{"num_key_value_heads": 1, "vocab_size": 8192, "norm": "layernorm", "positions": "rope", "rope_theta": 77000.0, "rope_fraction": 0.5, "attn_scale": 0.177, "init_std_o": 0.0, "init_std_down": 0.0, "optimizer": "muon_variant", "warmup_steps": 0, "schedule": "wsd", "batch_tokens": [8192, 16384, 32768], "doc_mask": true, "max_steps": 4661}
Each number is 128 + 32 x the weight over its row's rms, rounded and kept within 0 to 255. Layers, rows and columns count from 0. Numbers have three digits each. The size before them is the row's rms in percent of the matrix's.

# layer 8 MLP up, 384x96, rms 0.329, rows 57-129, columns 0-95
094:130127088179108109142125111164099097167164166113186149139116128132160102189118179130075089097116074109164065105078066113091183025171157159086115133137114101101108173094085117162133141138128165127109154187140123156168135123122112126106128164133155154169104092132101147107137111141108184163
100:111178107205155123081155094118163140197126110103156145120096087173137157111090139079126146099147135152142084145116150160170116175133167122133123148190080080104118129101100106171068168122194114120080095073095110157148114182130133163111134115140135112133171116161117055124115099063121131078
119:072129109116126120127151111119145101105100078102119112143102168141117110098178197125105144165129118079146094126102172183123142121169108135110167165126110135152144139098100083137071134104126087108117091149166129078126136167208174180074096097143191105221116092188143153141194129104132119135
098:168158069142134121167106134075128166145125112127159179173051125104119045125144100145103091081100128186154090130097146178161146118098085170136166129140134173151112112116098129140089125136188140090119084147088146108127091183177195123117152170097108079152105091139179119176154116119160125130
114:204157137186134107124124162121118189116119148143130196070133120116086158100102086171124097056103110086163128082110111112101118175128112106128117128128177149183035144093102114121111092144116065164102131123153115144082130145158183139183159128117090179129088131098114154130114114112154145186
135:129125133163137132080156130143132078123112138127086115115081167118187157103088144110058157192101184205105097126145152079116157176112119119159050162127111148146088191127142143099113102136127137105111128097099159098192108073114071170167149068139120114145093143087179091145141120119136161116
092:119096152162153156104191146200122090083118138183138095116156136148104155151140081166168141181133099089131161113115185122197110072074144114101182090146103083114131119122032128130145150142079108131120118135173121121103160126098154110121133106156171182097182138120122115094061135132148142170
101:072177145113096120154147145138151094137088149161130104140173063132206156162077097177144160128091127130058165071096085104115150193120175169102133131132123090121056086138091197156125162117141139129085160145160159112098112173117142127106094115095135162157125153085120111120123072123159131153
094:110113129079093154156145116111139173117163213130111113093070084161097210169161142081149182118138158164119102117140112154066128077114119123148140184207095111113108177141135136149120132118114114157133112060135115071070155184143136159136078127076123125129105160105120118157149104117154139082
086:112153175133125092091103132117115069093068164163170095140161134130133163095130159144120105144158209168087156136061102130142081117159165138142147146080118100157082167187186096173137083152123090174113120125154102092148148161098123133086170126068098155098168116100095134144108147081094172114
090:146124103068057104125087122139151177134106157128085118120115143144150169191170121120184073148098126147098134156132104225107144069085106130113109159203138133145120082077144066111173121136122108088092131119132132165163152135101089102169090088149119118135111168128119163166147091112130173078
091:106152075189175082100128133168136162163122151165122082149162092145108076132166035136079140166123123154105146130211133161175106149140184133097104118145120119067092079143144128168175160134151113127086140154076162115063122143111121058104164100151127145090138136159112114118128130158127150097
097:125175134157128093153149148179123185123160147172144121086127110211141136152113156110119152128152131133214143112107109112121155141161171111153109064107145160093088129099157072147092173117173119075096054119088141149155150148093107105165145116199113101155113083143069103129086114077118086118
101:203098138099206048077168142120120130188146130121143140126147096075133106129101109119171159071092140101131121106116033086154119111149139121096181160136024113131164149103140145144147098102162128149139201084134167150135150133133114074100139130112132120108112121134158154145128112135093144157
095:157111151119140128122109147161153146160135069170123152159165077174082155122143155085148122110140110126146124104136157150090174101203045059058167118106103149138089162123129137138161077100114134092083147148110183090078135184162136173113143110094123164155134087101139073125159162143085104158
090:126104096130129092110112190087083131189166123130174132170140101112111151138119142199104133077123125151095125081057098175152173108075151130136127119157143142165141160189086121123098121143163076112119105129131092136169085130132215126161167129163132130070091124210124166106102146133090086121
115:152085118079226148110137155122107116140130130107194088185141114114134110125163089127128152165125143128169204105099102137109143115097090167118165096181150198133079123125119138120116085102138139144132136121143086118190145109148145180150062106082092086185091076117141098125163134069152151112
106:131115156145127126136154159142141167109122161167172143124143080109143132105179144134143105101109086119202141168096113114177110145157059152078089108144159190130123184093179121120117186107126096059131118120125090105138143179112073083126070143148059139109091120169126137158124124029136128148
111:077116025128115136113081101090111140163097124156135059103150139097106090168103130111039116118132136052100121131103162144149118166123149134149210143181140114146150137115098122131174104117168138142144136117125115163145158131128136131130128146107168147139131219102128115084169123134174203178
095:093118114127172102109146093084106151127168116164104158163147074118120112086114169118117190120103122182118121132094125068159168082130122181129137183140151104140075144139121125133157137173131118155088150110141172092162097106099089120135114104142200165160130081144227071141050122095147118087
100:132173158084089153124087135140156082127080140139172115142136109134101131127126105096217089115134142143102147136109121111102190132117145167070163157192126086123068176150110134137144101162172174075120120082115160087145136158128091123079108141064130136137159126053181165097182126187113133128
091:091094126121102152166129079161160150173163161099100136147101143148145097151158148091175071098103135108058184119090161137136111095132183124170157084130199133150073168103130071146134138086110132123155124083121173082121103111169217098114117155124127151156085158077129119180117107104106157107
091:171109127120144160141150112217143151135137096161075108103138203183080157123176120072074130150157079126108142073086130088175102121112125140115169128103131089117147188119086126170094127126170089097096130167097150105116115177109179167098122114178165090129152130096128103155166088113111123071
100:148156036160186092113128125072105122160147140180127155158101104162143098101154119145158151076131128131115096124065195095183086144102069110170147189155151109109130136188122138145117102154167120154078164101092150141141109148123134100080100154086138164129154165120114089150116114104105121046
105:156082101135133130100167156166119153122109159102155075158098199117092176080104152191120119132141153104138076040089094100149126122133158116076125133126132203127112140174155156110182081211141101118166161057125117095146149118132101127125096148138117111141100158098134171139079132096085141137
106:068132201127115153136156145138130073169077144156076115119118131119050074161142160125150128154135122179096129086167122162114142129134056162108157077124109176162140200174122176065119065153128142122062077108128124139143144137102093176154104158148157105142094150146111141102143132139104122165
094:121095112092134161113184128097167157249152107132111113101137135182088114155183073119098119137131151121185130175138118096120096164098092043087088136186171109125155143124122136133024143101143131159121155144139114141166125124100114155112158094132165152158111123114141125106176127125107169105
089:161149143168170121176143131173114153129057196085134091169159089132064054170095130141170127070118131192157066166089143148127098146128123063125154066154116154146150109158161126121142113106117109142132120072161170131144099153123173092110153100135126123154135140091142110112100086129119202113
105:147083186153103148150117096104087155073105116086157075181110187085143152144120121185178145119118123201146117198124096120089084115134098075147160151150087144111131054131106129140110176156109115079113163081150117136126203125120119133163134068139107113128118146165147075127114110077157148138
128:157136060142119137113118159116153144172112134150130168147103100142119175096076050145088078075140101096194098113122156070142133147181121120130108123111124135158099080146134168154136154111160099112145127114084096128137185108136126140125122172086101100206118122068084142170087099127208184152
079:072068085148078154119130074103087127087109116163110137132144137147157159147178078198133139136129088120101161115121110187156106110122114090107092087115111129149184099164136115138101118137120158182138201104087095146164099131156170161135127143076117154145101078068180107192137142167070145133
083:139098096148143126109125132159169087156087174127126090135115196167125162152080146095106143138148102155146131139090142116207169147125148109131119098118115062052130113101177100156091089087104101108138134100166152175163154124086178169154124161191175101069128171136090119094138094170072113110
093:118099140118100078150208131146130123083137132114120102124174138135133064153139058138105134129153167122148119151094176127172082085126143118104132143083111083123170095116137198150161118114075104141153114140110115145099184094139158096180179200155130162081165158113162061158093130131185170156
101:045101129114085151090131117113102188095137108100180122159117153180149126198154132127122078122173184101133104131146136078121126089115135161167070097113140123087121143137071149098171097157185084138122168157154099151135171114087126110152101163085140175120169147113108053180107135152139090153
092:075114178164084122137096091136101125117088143146104163166104128101155149168082199115114168098197117155042197141143083100093120172075078153097121130097115119170158166141126106121111111194178134129122103089142144131165134093109114105134142140156142186140121175145093073117173132150130104101
097:152128085144094077165175127069159147144106133080139092079140129134155160139074115137064089109132163099116177059100104153131142117088176146108163138163100125165147149111096083112139134113116123174113112217137145152130093128165063148099063094112116145131136130095189191160151115133112153179
116:097140107096135139160145151175164147163147089064077180102110081124144145127138107120152100090179122123137080142125116177120208105148149158078132109103098123165057092106126056126166125103153153188102149113132127175156104109109161109141166149059171187148087127149134177156123130134081155102
091:120128149158135132159111133166105160116121140105118108169159157130118123092173177098053164099083116139132129188195165111156134109066115168088152092108154078113127095110123085093144051100110147131140125152171169129180140118158142146128093140095061069139112154135189068187102156140152169119
103:161129121121108110157124146138138139135084127122067075135121145106095185154133175160126142184123081094121187044136115129116123070183144131143155166155148046145084132160114065102142150118117046132107166190140126128153119110133109144102147112107128138097125129157113171036150153172166146146
105:156143134115147149161112096222099089068180140119134126176112125126113096163195119109084157150165147135095134130117118087133154124099155140150126128155092140134042124129130166136061147132132139118119184183116163146111175081077120154185149146071098166119098130141095045103173102136114129101
096:107076118195117147138113081146212150072112150121140100120146126165131118108116061140135125131105136135148106132085196141179124131115134130149109068096113179075142123098127124124133104063086114092141146121101178118187091143158197067201114116164163146133135113162117132125163110057146157151
080:159149101159099083089099111109145085105102034140130106096150175131133084152139181149111179129167139112142103130101174139122153194106127155106147102146132145113099130109126168208051151124181106109168161123072137138144109129086173120143108058170133147092130161128087099086106087160134165154
107:176138036154101069150098088102153121134144077163171110174125109103153125146105162159111135104105119164151108116151150153135135121125129111161141132096102112165121170016109132140106149075075042143137141148133131128140140149107207139139161167136129084155101144101143069132151089175083148130
101:177202165096131108115135066101121146146148157120091124101165149160110092129172085111194116177096148133137119113145123116083121137127109125178129109165114150113125126156160079129146105037128136141063136203113144091148118134079101177179093195150096077128074095133180133134100134134156163122
093:129128141108091157128104120126180142078156170100143066102130175122123163095130056060160135161140182111168173119153107125137128160120105142138116116126120179102092164120061199157132110137195121087075156132096103101104096135085090168112159159166156092138142132157107123130066107128130207092
092:111139137137173120181152165148100100200083178101137163137061124115095130130157133086161178096135110125144116154111115103073177159135121171137099104108121154077151108129128121162133064165140170103076119127050173136163082081092082136104135126157211165212118118136128115141138112125123126121
116:118136105069133046102069143135157152117080129152139137077168090133132148143110109103172140144160103117099113101213137062140220132099209081148127096116123130135149154167057175110117112142139093094094147143117190163143128120177119110177142140158138121128118132136118091108102072138126112120
058:114086162128113123169123051117075112138156156133128099151132092145094147121154133165138135113068179161131106101148098130099175136120171103182152141072097130156198119090173106128090093093131119150132162164176168179107169138082079167155073121105149163073185148082172097136143101088156122128
102:099134156073086101110118136099153087078104101144162092158101097178117158147083166106121115110155140104089098109197102157127168097100136187159116111138053124127127098174116124166114152138136143140116142110091118136193129146203148122139163103163067173108164142161096130129201049129091107151
084:166211133107130135137084108137120117145104122101146172138097114155103185092140052147166181181125172130074136131102174139106126046099087090086145103193149145136154091104134107135192180087153113087130132152118155127144145142076086149111145102091084111127143167106101113166178142136091147100
106:183107126138085127156074146109167152122131141092131110098107155127137110136148108190121079122124136103135137099138171089063153133175124133166133124089142176170129098152161059120145145090145084109122071094174063097125192154103161096120041160142145107124132108195149085148179161111175111146
085:156120142179102093129123097126125101127109090127142172082146118163153143100188120110123146121090108115100150133108177145144192128174180152152177098142079155086195041137070097152143104110133169104150141157100189144170129133091103120140127081139106090120138058152114189181117094088119128172
097:075157082129161118184164141137174116115149172193124160200096101056073071122212156126089102114139114140156059119152132153142148122115112110128071143117099136167114087098067142131134105116121087115115162153130183155107178126136091113144156160067099081119119164097137101154101137134116136116
096:127134090138067096151152116128131101130107159115168102108150145183112108157126149096156090147131028094127087080165176173020190167151096113139167064086133169147124102151111141129117109114117194129088109127125129174160120144088147172119164117141139130110152115128125119136133127158209105118
092:101079165145151110080117154174150103160103120112181135129178084150079124122136074127154099169170116086087183127109105121163142085167110136123148104128078208156120074112144103131104101118134143111133090127106152157139108186219153167101109114119121115112180182073142062166150123094151113144
090:192154146151141125147090110125072138152161156130128099136140127137108165166095121165037182171090109093093108156059101146186108131086187137090136080118065119149101149119119102188152129169117075062094161122118130153120171117085086117120159086148165095107125102165165119161137138140129098130
092:093120106112106095105157177118165173084092150083106102105151149138098136143191155108168149114084144099092136156170142115112091142138150129134153094173111165119112136120115094158185131027148201118108121113076166112111158111100158150134105064128111144117152106126245130069112117141128126115
108:183089173160147128066146116160190126056112094100133109101115139113184107100145131122133162146097083141114171121129143107190143121155077163170168143148141143152121141146086109097189190089122128071058148120078125164103187143069081098104139169144097135135111153131167100117091132126090118102
108:100160139101084125159131138141090103159167123108109134141112074162130158104115178094161144145118136203148054141112116051119137125179119119173096122146141117120069110216128159133151088183131125089068121140132128082155122082157113163140094110099117105194110055148103124145166119128191118152
102:155102118140142176105148097148123165165124100150092113134129130173128163166113110046121174115117151146115176205148119127186108082161108125074120166134114121160134142079151120178114120071050122149158141142110150118184122082125113119095162075122112152125072122175075131140190111159080156073
102:138067161097141160134177145131147136118034084108120164153187109148134101103112096180145099102062129087080095111149187113175115174119127122108081095136167150163092116105131115132160125083084149091115184171067133142142187086131125131156125128183129167166156174122119103160105153130151164124
094:078137154106106165154159104147150122157087186114130076159125208140060134097121111143076162128146142093116110158110122110082077111064165142136100137097166143102129123133090094106234137140155107134121127088100161160129082080120142101174150163173147073154099154164108172124103135160154165120
089:067144144109184163092167095170116151085121100135103173123125109119085137092139167140159161113132128124102195124115103114172124093093109200143125077113114152157153198119155175112143095058086091124116147119113107158151096094065124201085138126174124187087121134162156097116180103144122140151
097:149121163227108124138104102148133145081045165153124136173116064125190159138126100078150102145145163207127154121108104087130130134143158139159106153142130110172131162143138120131108167183150115106083138109177070085118132206098083122133136103092133143133117105109149129118101125066108062115
084:148085138115136155107166108154057141121088127202161121147122111127114062128117100111130157137118187149108080144143078071117110123087134153133191066087127153120134117151219126199133063099136089150124121142103098139119110129075117096111176167161130106132167091102171129189123151105144169130
107:155126116158118150163125110135113154072093159125073153077152126178071191078125123068143169136086086215103133139112166153125132188144174097151106134126114172100130133106088111161115110170111156154060100130157093111195150075160115145102123112135087126065142094125127119108167140142181127108
081:158089140109101148139139066115159160145126075138119139140190146163102150131077090137090128085175120180136099100126164138195074100092156118139160107123152101100089123134064127135149116035076128152138193175161147133156154137119162128171109110125127145131145156113084112160176106147096179201
091:127119163130118147176148132166169116112153135140116104158134102119099113154163122164119080151076135099115124114212114156121111155121100039180079114118118087134059140127107107144080146161131081144081088108148123154141197097141095199154153134214098146104130126095128051106139109101153141158
129:166175163126134112124169095103097124100117148128115155110148052105192119099098107106170145153143133147090171110110129058162194170119092162108059098075137174179142159105078103148143108130128082087153172139138096156151120127123207070092142099157147177110093107101131108120130099120100114169
106:173074066130067153153095093120099155083127079127148083090131079117161130165121116147167123110090137200139159142106149137097165116101080177146122145113106106113142067176121166105125150147109126050128122156112129123137111163243184080090110114111139136117125126128132136157169130155098153166
098:149141082048144130131094141167104094091115155151164052124155085173117075172184126072117086162123172085181150030162125111127092117121134138168165070153125186161158117120168121131118142128151127089133120134136118107171115068181069117128131133156139084134121106128108156155133136118120144150
092:150124131119095184175117125159150146143116165138128117126156097085128147138102099094130092117086137159134074094134105039075187132118176083083154147122091130147155093090153126120160090104141136061117144176115178165156158078106103196131121153121047140111128189142162121139166067134153151114
103:135098153159117150101127096173126166138126097100114161122094107159085126138155047143097088181094138174124089140087117086153162129100131104134077170146153113151158178091184092156124086187124125129108146102082091073167117142162112109163157085167178144083129061149115173131172153127188112158
# layer 8 MLP down (transposed), 384x96, rms 0.151, rows 57-128, columns 0-95
102:132119153120117090098120134102122072141115099062153101110119143157119129102099096167103122135143184035172176105181132123115184129148089122115160108105114170068169078099113148116150168126140149188186167123096165058129128096157182133080185123143108081178113148163118131094115159131135160121
111:144135128185096106122145127201123151088182153129077155103165143139104092127065116132153138109098094102133077137123110098140147127144170154030118118109176109130065164167097169132146122121116144182139114141168093119140120132202075139124164191128132107075103113136146108097169181067128154088
114:075184096101112136154118182183104136150119146085096120163107135088143154075095066072099127166101110095184176108135140118124138144157147140155088091133140168148188152147156104115085108138091127121087093141119161116082183156151095118155071151109142081136172067148090188141171151160163147112
095:125113146098141132067141106124125084166141087137145127095108121091103128110110135185117119087143119112184086203165115121159155119136169165144080128119132060074168155109112067179087142104102121119124195180150129191106138116148133139123102151044181121094121198142125116137127183135133071144
108:109115109178129119070094145099186132135160158173146191138199129141120161110135101127131156081136113116090146129106104099101152076088108174126118122118131066127163156127085105117096108164133128112165070126166176137137152094116188152175127125226113147130140031144085157125094097106141106109
106:086133095121154138148100125118110113100132150071039094113114083138156145170143164123073151116089157085161112103149101128124197151133143168185145117172060077094159115133207120094127109161142174133177118156135131155094143209129175155119153127144140114128133087163078155109084089103136103138
096:173101117101064182136107165109108130167134147114084102057120161128109125086125150151158156132130158121153027143178142107134128137083176143107082201174160136075121119088099119130134109144128127157118183118168121144135118082115083172112118104204195094105117145133161116073088131156133129125
091:105133073176141105073065125141114168150162169115082124118114116147131081120194150140118116131145122154098143113152175108097176089124085116180175155115107109120152114124074098161076134136073146103166123036112131157138127132126121168126129105143071148160106100173197154143112191178144090088
093:089166103136126173219156121143112118096067139154128143105128110103085156137098039110118111138126154167155091109186116115123141167138077162112069158155132152119086179125156163149138077103107068136183140121190122159135099169147097164144135116107162157162123151056108097074111094114114141126
096:121124220123137115065134128167128109107121124150086106148126108113218109152098157138135113107142081099184096112131123087126109151135122154172172125053092109141112165136081157068098151149108110202163142146080133134120147131090134122159092161130138161130101148165111139149156101085208132057
093:110090151121150097113119104156147103117119097159158092136189132122089118143101118212150108147104109072083023100147154170127174090115159141069152107109138127125120114101186146101156153106122079145134130133177135103194172122172103110120141185145148124081110188154137076129178122100106164099
102:136137069097108145127052115109125054140090137107122172129093154157209151135174142134122064114134168143089150163139095198174157113125151166090100099112179066127152152122172162161137130187160110107155121176174105116130107123100104092092124159138158162131096091079118127162120106104098082137
097:116135121079094161057156128088080085104114130196136111124179089148179117126155076089163125171118185133171063102106169167125176126135126133070114118143139129112143118140079105119156146116114162170157092095186090118103158140127111163155155142100166131131168131049094106134145070135147121188
101:138141111102145157135169129138140148143052126155156138134181096124159164120112136081127188159151160127134073104091126096150071107131106135140057135074066132095129164100128067111164098142159142122139116150154185133185122096202123089107101100145148126165162120168123145046120086120201127108
094:109148169099102072152156158151134143073108127126148112107156156078167174148180141172165162165157102114127064107096116119135100103087077139090102075132104127115190093155117137093140163119178082134158114141151117080162052167110137117153164163158153131111071128091106078150156154092162193113
102:075183070131173145164116130120131186135079116090120134183143133100134169146141164139098157137151087020123155063150137085177075149137126092132093119092186142144090090102150144140050102099163116119124128144128136133137078174141091170118174124148111164124148092152130142143167147155098151108
099:108111077111127114108102102152090149066168164120051103082124096101105139136160181146133124097138086157139227114133161159120181115131104120171121066111112123164146116174144068130119155142096148082132180113151123181119153137134123133117089148100129119153106156149088090156165207148169067117
120:161136163142159156130169147086184152099086119186133139152125093155170110074094143059120114102098151143149156117173104085113172142156126147104133136148155123136155158119134141173094163132183076085166082136115059171105081116150107143136129111170088141122083050163129156067086063118134141143
109:062126118146145134131082136153148162155154146111123110091137091088090117096124157105112137099131178119085232133137187122119066144182112106140143111104101115124136157123084195109169120121123146086177132150123085148129083138070100199145125176107134136081126154124092085164114152078159152196
095:138150129132098102132171104115136093178138158079060122073164146133057142113125117150153144113095148161117073123139113137107110116133143207170076195130113152134098145116106179058119155134176121117111173157141155156122127147142123143169115131176155118104149075134113119120094020160067162118
092:208109143093122122161071106112103147108095125138087122195102117171059097123170089119114057060175152130144143121177141145144187115116147114140092095154103147128107177133154099122125155185134157135140168179065106138107159107121170131121181175088123108137111073132169146134091086097120141153
098:119113128126125163142088110177162175117157097148145095122092113147185163092120111131137118122092075093113186142148146189157080142089135152099137138143114143154130107112112122158136118144095135156140132064096105168086142108124129122123109144097169195123184118153115169115157000161101118100
095:121096121124087093167150151143085093151153084171158169145114122074111127140110110131150191146082102152145061163172077111151155080161165121117187136131088124125141083139134097118160066138127060193119138156190151168120157131083070076115108166108147133092159136156122185122134138084101151110
101:131130078112181142124113135091124147123120090123108155135167190085018167099095117143138109120153166148150128155057132141129077128160099176120096130147180102128176148141116107148146123149129167131089094128138123137094148123168156104040137192130183141102194142099119046155129092121136121118
098:077100122173144095115148133127176137124122086151162029134119165114119143134091136147146088113063114194110094083103145121137094148138119124132147142115156166134132104165133092144145094166102183135176125127186158156103148093129134106121078137141111084147072079131217139054135157192138158120
105:173188116134124105186171090131121122148120128154164148144159145127128140102128085125147094050100131130142217115142121123150192133127097090111060071183138090086077186145125176109073125124114093062137127150171087072103182147142149085102155129154096163137160132129121123151108134101123154102
092:081145153137166196156090114098136144096128188138086103183146158141116155088105187074075142140148162121148131065091151112118103182154153180157134153090077125160120168113125119091138131141162080167118110168181137168130121092150085108161116132139121073077111132107125158109134049097157115075
097:085139144153100111129164140134088099096119132127135098117140133131152152131135113132148100120185060149108211168098089177156105155141142136142145104168122090136186060161134107112064139162140188070104107162095130109152128123161181046147108158120142134162127137166111151107116021105092124143
098:151114105156126101190134149131089142086181125072133087108135163120173119105078166123117126147154058140154061118120137157120126135157100148135125120098172115133160125177142097143096178123139121072135138141180100108100148111135142155087182104161097059123168161191145114098084025096154146157
119:083142073123137106096106149109119163153123137139112125120179136104134174126125118138076086094122120169138163093137092202094145149111104100121082133139151121133102056149135158111098175172214114138099113156171109160126143188084179096131102157147105118143080071133076134226120144142163089121
088:111179186105130094147076132095115128079159155124103140133109175096102081110127100111138171142131157119155128128091084126133181131117115104111154114077136083176212114081123172126084146138100120141145180117191170183131148127146118186087108082131121156167105144177096151087120037101162117121
078:138120172130124109158154170127173112126134092149154158147166122126180118118147112115127093148134130067197073167134100125100133110100174152099106130168157149130091148114033137155158140140183161140047151132125082110108133130144137085144095110101094175109083122140119087138199023124133160109
093:186122117129154131114127168167131144142115148125112119100129187141149156140102133194134126109119134112085068115121109156157178107104065153082098164174139170100073160139153169121082119074122116132141183160155041069150119142101071131147097128166133083159098181125152080132058170109101123133
115:116138192083123165092135126177083164183131090143129129113114150104188126164110110137102058168112106115147097122135103105126098107078156131153126158126134129085101130147184168100108136141162173131127136143167117109168069168094133144117096131186083127022114088146122137109158225118105155124
099:172144084158146088134147136135137065147156118170144151116161102133125171111082078118108109129060108087111171110122135073152185197147104113103139114135174144073127189181124133139127139117067121166142138147117135121053127077133117099094107121102190106128152180177149136135131042124170107134
101:169086150109156089164166158073090122096098104128148142047115114108140078147149106131127153161118100163092019127163125124123125110124157088126149091169210104126157114112100124107174125147138194141091120102168121150058122155136149170142100153114134112126160165136165090172141115134079133187
111:130126096162184114136124129122151066126151106146169109071163109110062152099059156134152138103094107116067153092132093151130176129106138137051180165133139140119142120125150112167108098185123137162087151093140133126089138111149130156156134117170116126158230173120098100136177045163125136100
084:093114139115149148140070113142151132126133163138102119104079128143116148099134082127101176135120102137103171057079087136131116116130079091139096147116143122110195169113195136157134163142139165101087072136064178183148072104158120169166124167091217160191135147146111149118061114119132147118
109:069118111120068139128093132127092185142126114170186133074181161157123064191131123109143162143119122164159106166117073062180130157102120151122145135145082165090082115104100181135108085069115136125168072149124102133136112196120176119140153180109146129143146125098126096143156079100114136172
107:166094114138124113145105131127163099110140159075167143138171100119133095141119187153135128127126133114122093117129148093150100101126130049108136116150117099149142117140168143127181112128082070151099104130175197148165133121099085156108153109185155118177155139119147150163142000102106074168
100:070139136135063174160149122107131019167140117199124151145134161102122107123118088119162161146175115171125065120131122184133198112144120129043130131170169101101106145096088157111112156132169176080115117137167118125166170092095105117166112125140150124111115159113146113090093098105092125162
085:142130153095117140117086128177121128173172148111114162084100095123143131103135118153105151124130139115162123130102073149142081087101176163171178168127082139107129133103152113134152142187125118085098137147082085119132158055154065140176107075099126161125217113085108199164098065133121176102
103:104198119145189074159129095166113130051110134109091154068073171137171136159100117161140078120141115093145093113115147140102113111126129111136128136112058122149077193072185124150120131159121119137112134162110139151127092145124099126182169137150115130171176111159141170115150068205133136068
089:069092131138173175124082143070118095108052108175094093206089112120099153153129058126127107032129149103176207151127142185150142154153158175141135123084094104126115081152165125145151164140136101122160148122143093117122112111170157152106119162103111133160133132150125114116127191116095129110
098:104110108167137109142135158113166165104092104116139133126097152178096127122102186144126166144129131130096000151172127136141060122137093090112108119135116147196087060130130131150138171191133108123167131123139090122142186117137151106090115111120141105145100073132072122180184117161171157147
097:190093102121066088150110127138133157156122115134158123083173112136181111137083140168133175169049137137129018138106127148155167135094129119152135111176134141071104141104143131106179167119102139120149111120190139121102104167105153174149055124161102092112136093127146131136118051135176159135
116:115134089152149092145162084092126091092118101138161126133145122192141092134127106129090183164172166130125152103141140116182091149146118132160111130158184136095082178140058105110107063099032119167128135140122129094139160090134191138105108144111160169096157177065199125084124100132141125148
090:151106102110099159113104126105139137129163141146117144117138150132120130110124126109107141162180105124144138154107125137169195135173136145156105112115137112127110145136125129107101162136128124125134139111188137135102120139147119099094133138140114111126109134149119159128146000139117127121
103:161153175144186111099125084134109076125193135088134139141127080107142131137158162134133138110152124094108094086119177209115161136116136154166122079109133183093099130111136126097138133108073084123180148154174115168127078132156085174157101066119074153108200085181085154147126119146115113077
090:144086125095123078098142101153107122064231123136119147105129151155132140138157180106170155188101128099113086128093114132111177110091145099146114107133162094179108176090187136154131113087162126158118102124112089113090139158116101091117188106109177159067084150106145148084186177132183115121
102:128119161125119171231150137108220126164147084151119151093108145078106128201081102157138135124144145100141144120067134091118173142109103133117109090109124127090189137142183116130130166127127108112084139148108153157145111133144135210101110107106101064110103091139131057125141195099108101129
090:158116116115195144105103206138171182173126174130132135140121142141128087066119114101119092120092140128110102156179099190118108177071136157153124123109065146135127137124103106157133145136160097110155129091124120112104124134102151079135146142141108173152159101105092110167135000183142124132
091:122168132104170115108079118089080065121148141135074174159081120061067103124135146120168138092096081143154087087156098169179201111139155141135121136144135193098200089125191103159083143154135112135170124151170087140120160127138095158139119126083124084173179113155130119120114116118163108121
106:127100151167148147112119057147135112140144131095161144237153147099097149121083113101157173119111102132105051117149124110138196126078116131112182081149153102092162139116168100144126165136139088105166140129165133088106143118090099140142111160137142118130120153157140138041120035086155163162
089:124158147130125100169120116109179089101179118127114076169104169117108139125135095099043119117064164107079137084129183135111184123136163183183115119110151105122116088113149106074140209168100095102151172152164186135110124156113152136151067116120146141107102071150095135152115191161151138141
095:082158065077084145085168131134161089095101126174146186083168099106130161123094188147128124161134099161177101122099095125146123085140116181112183145124100099158085135104128152149063144185106112135168126139108136145130100096134133164100148095138171154081175177125180160164073063138112115128
090:058160113115111172109122103107094139129153099105118121148079097058190154089137131093088099078179199106128140123110156200088200151181128139122102108071116123134154097177186110141083159123106147121138069114156186149129118106088148172100139120125168115147172171129144118154112129088138131138
110:101089078083155138186151083119113136159147130146158114121074168162155103146103110141086082116137142185187142118151145120113075069128165133170130180120138146165083067191133152103116122178130174113170099119119106140130115161137087123137132123069119170099174156101073131109113176050145147087
111:126170104157150139112112120123154112103127127125090184144151148100059114090146127160102111087077129129140043169132141236191124111150167105139130110111077148127151151128139110145113147150152101130145118163109096128105145144128107119164101182101091213147115073173158085142035115110124150129
100:159111182115129115114110087179106142155099122104069133159035143115139119106124124124130130086141126061128238144094136158108188087124086132149158106099135114093185107158135125110156144097126150152128154050134140124096128141129142141113135180124105177176127102203092147107110156105179085145
086:171082112175098136126188159143127090045166144187153134084151127136133159151151114113159129134124108130135042131156121131211160160093112108102124133167142130048083170090125199096090104122109065125113141133169117088131124188126102160138087140123158157108132078122139137137153087091138140127
082:126099115162145149163165165123133184127139126106153143165169156189109088109126145084166106130209141129097000122140122115087132090126114113094136140120064114124107118113136111162101145136104145167128119111118124165125099140133106091126109163157147166105100153119133085092166117185104136179
093:133124122152133088113200148118150100086092147130124071121201140136103074093126159133118154201106121120194107117148161205167123115139160075164110135136142082157125110140090132129124119195132087114085113135099139146115131132057111130147136104101156073182156163101109129125140039156149085158
098:173121096084148159166130110172117100144060099166049175129107126128091087122161126065141120133098132113105191126114126125107088138075202115103091115093155094167132148149092157127115152185146137117124122154126165133076117128132138151102158130110153127117075159114110155163128248099156164112
092:107105146116136159124132175139093135111090129174155134134174126093196134049150116101130118111151087161116072031127177120143130080109111119199109105120190154103148096165182074139133148104077111166085115147096124157118118105117119161133122149133200134174116158087109126080116152184165114129
103:126147140075104144162186111134124076076146105091148096147156089170079090149144105117152108098191168129113147080114127095104128147137155059124127138142075115138094086091131134120138163157156114166130114135173140171127109127117102109181092075094130158133214119185178087111143119110138225119
088:133139133133102099093178155090127066086127142131086093105106164163146090138144155156126148110142162121100102163147080139157165112150131164159163154154111124094129151128140168090099130111160184128164174131069115121144094123130001083135150156149163133148118113162171123133152037114175082084
092:159068140114156121116186129094124043113114107175170173152132057122112156080126103165130132097144121150115028175128143125155158169130119138142183161166104111121123111130142122129144155145139097120100184108129113119144106109091151059166136083149117138154117147163190119131123022106103136120
121:078186101086083178116148140065133123149172080122140111163186101158175068094098147101140163163111088086129139123150132075122148163085119111182135118092147129173162216089195095129165135114125111085103117117154120199181108122127078149126132159100140102116142128108165116084124123114125108137
094:115104129141138162156059126177083157160171166051147190107151097107167157108120128140139138160143168060166149101195111101116097135110130158092159121094139144131104159175155097102102142166088118090145103137118050126161129083168155089137108092124091175093163099099143097069144168128172118122
103:133151069119139095153118121093123100089120128131068123177151139092130183133134142164102137086105130127206099171067124163149149129137170057118130132111108100159116159200072088153129139073140133161146127147117095134151172118149174080115159185134133101104078127159079188139142131188083080121
092:148089180167133153095119150119130128155135195103176064093143098139151145145092118144101126146147138107115130121151125143145119166121087125171148155105198155137115062092177107089147099108120101118125123087136121127175103177107103122099093082149162149123066152132192182158123019132112070164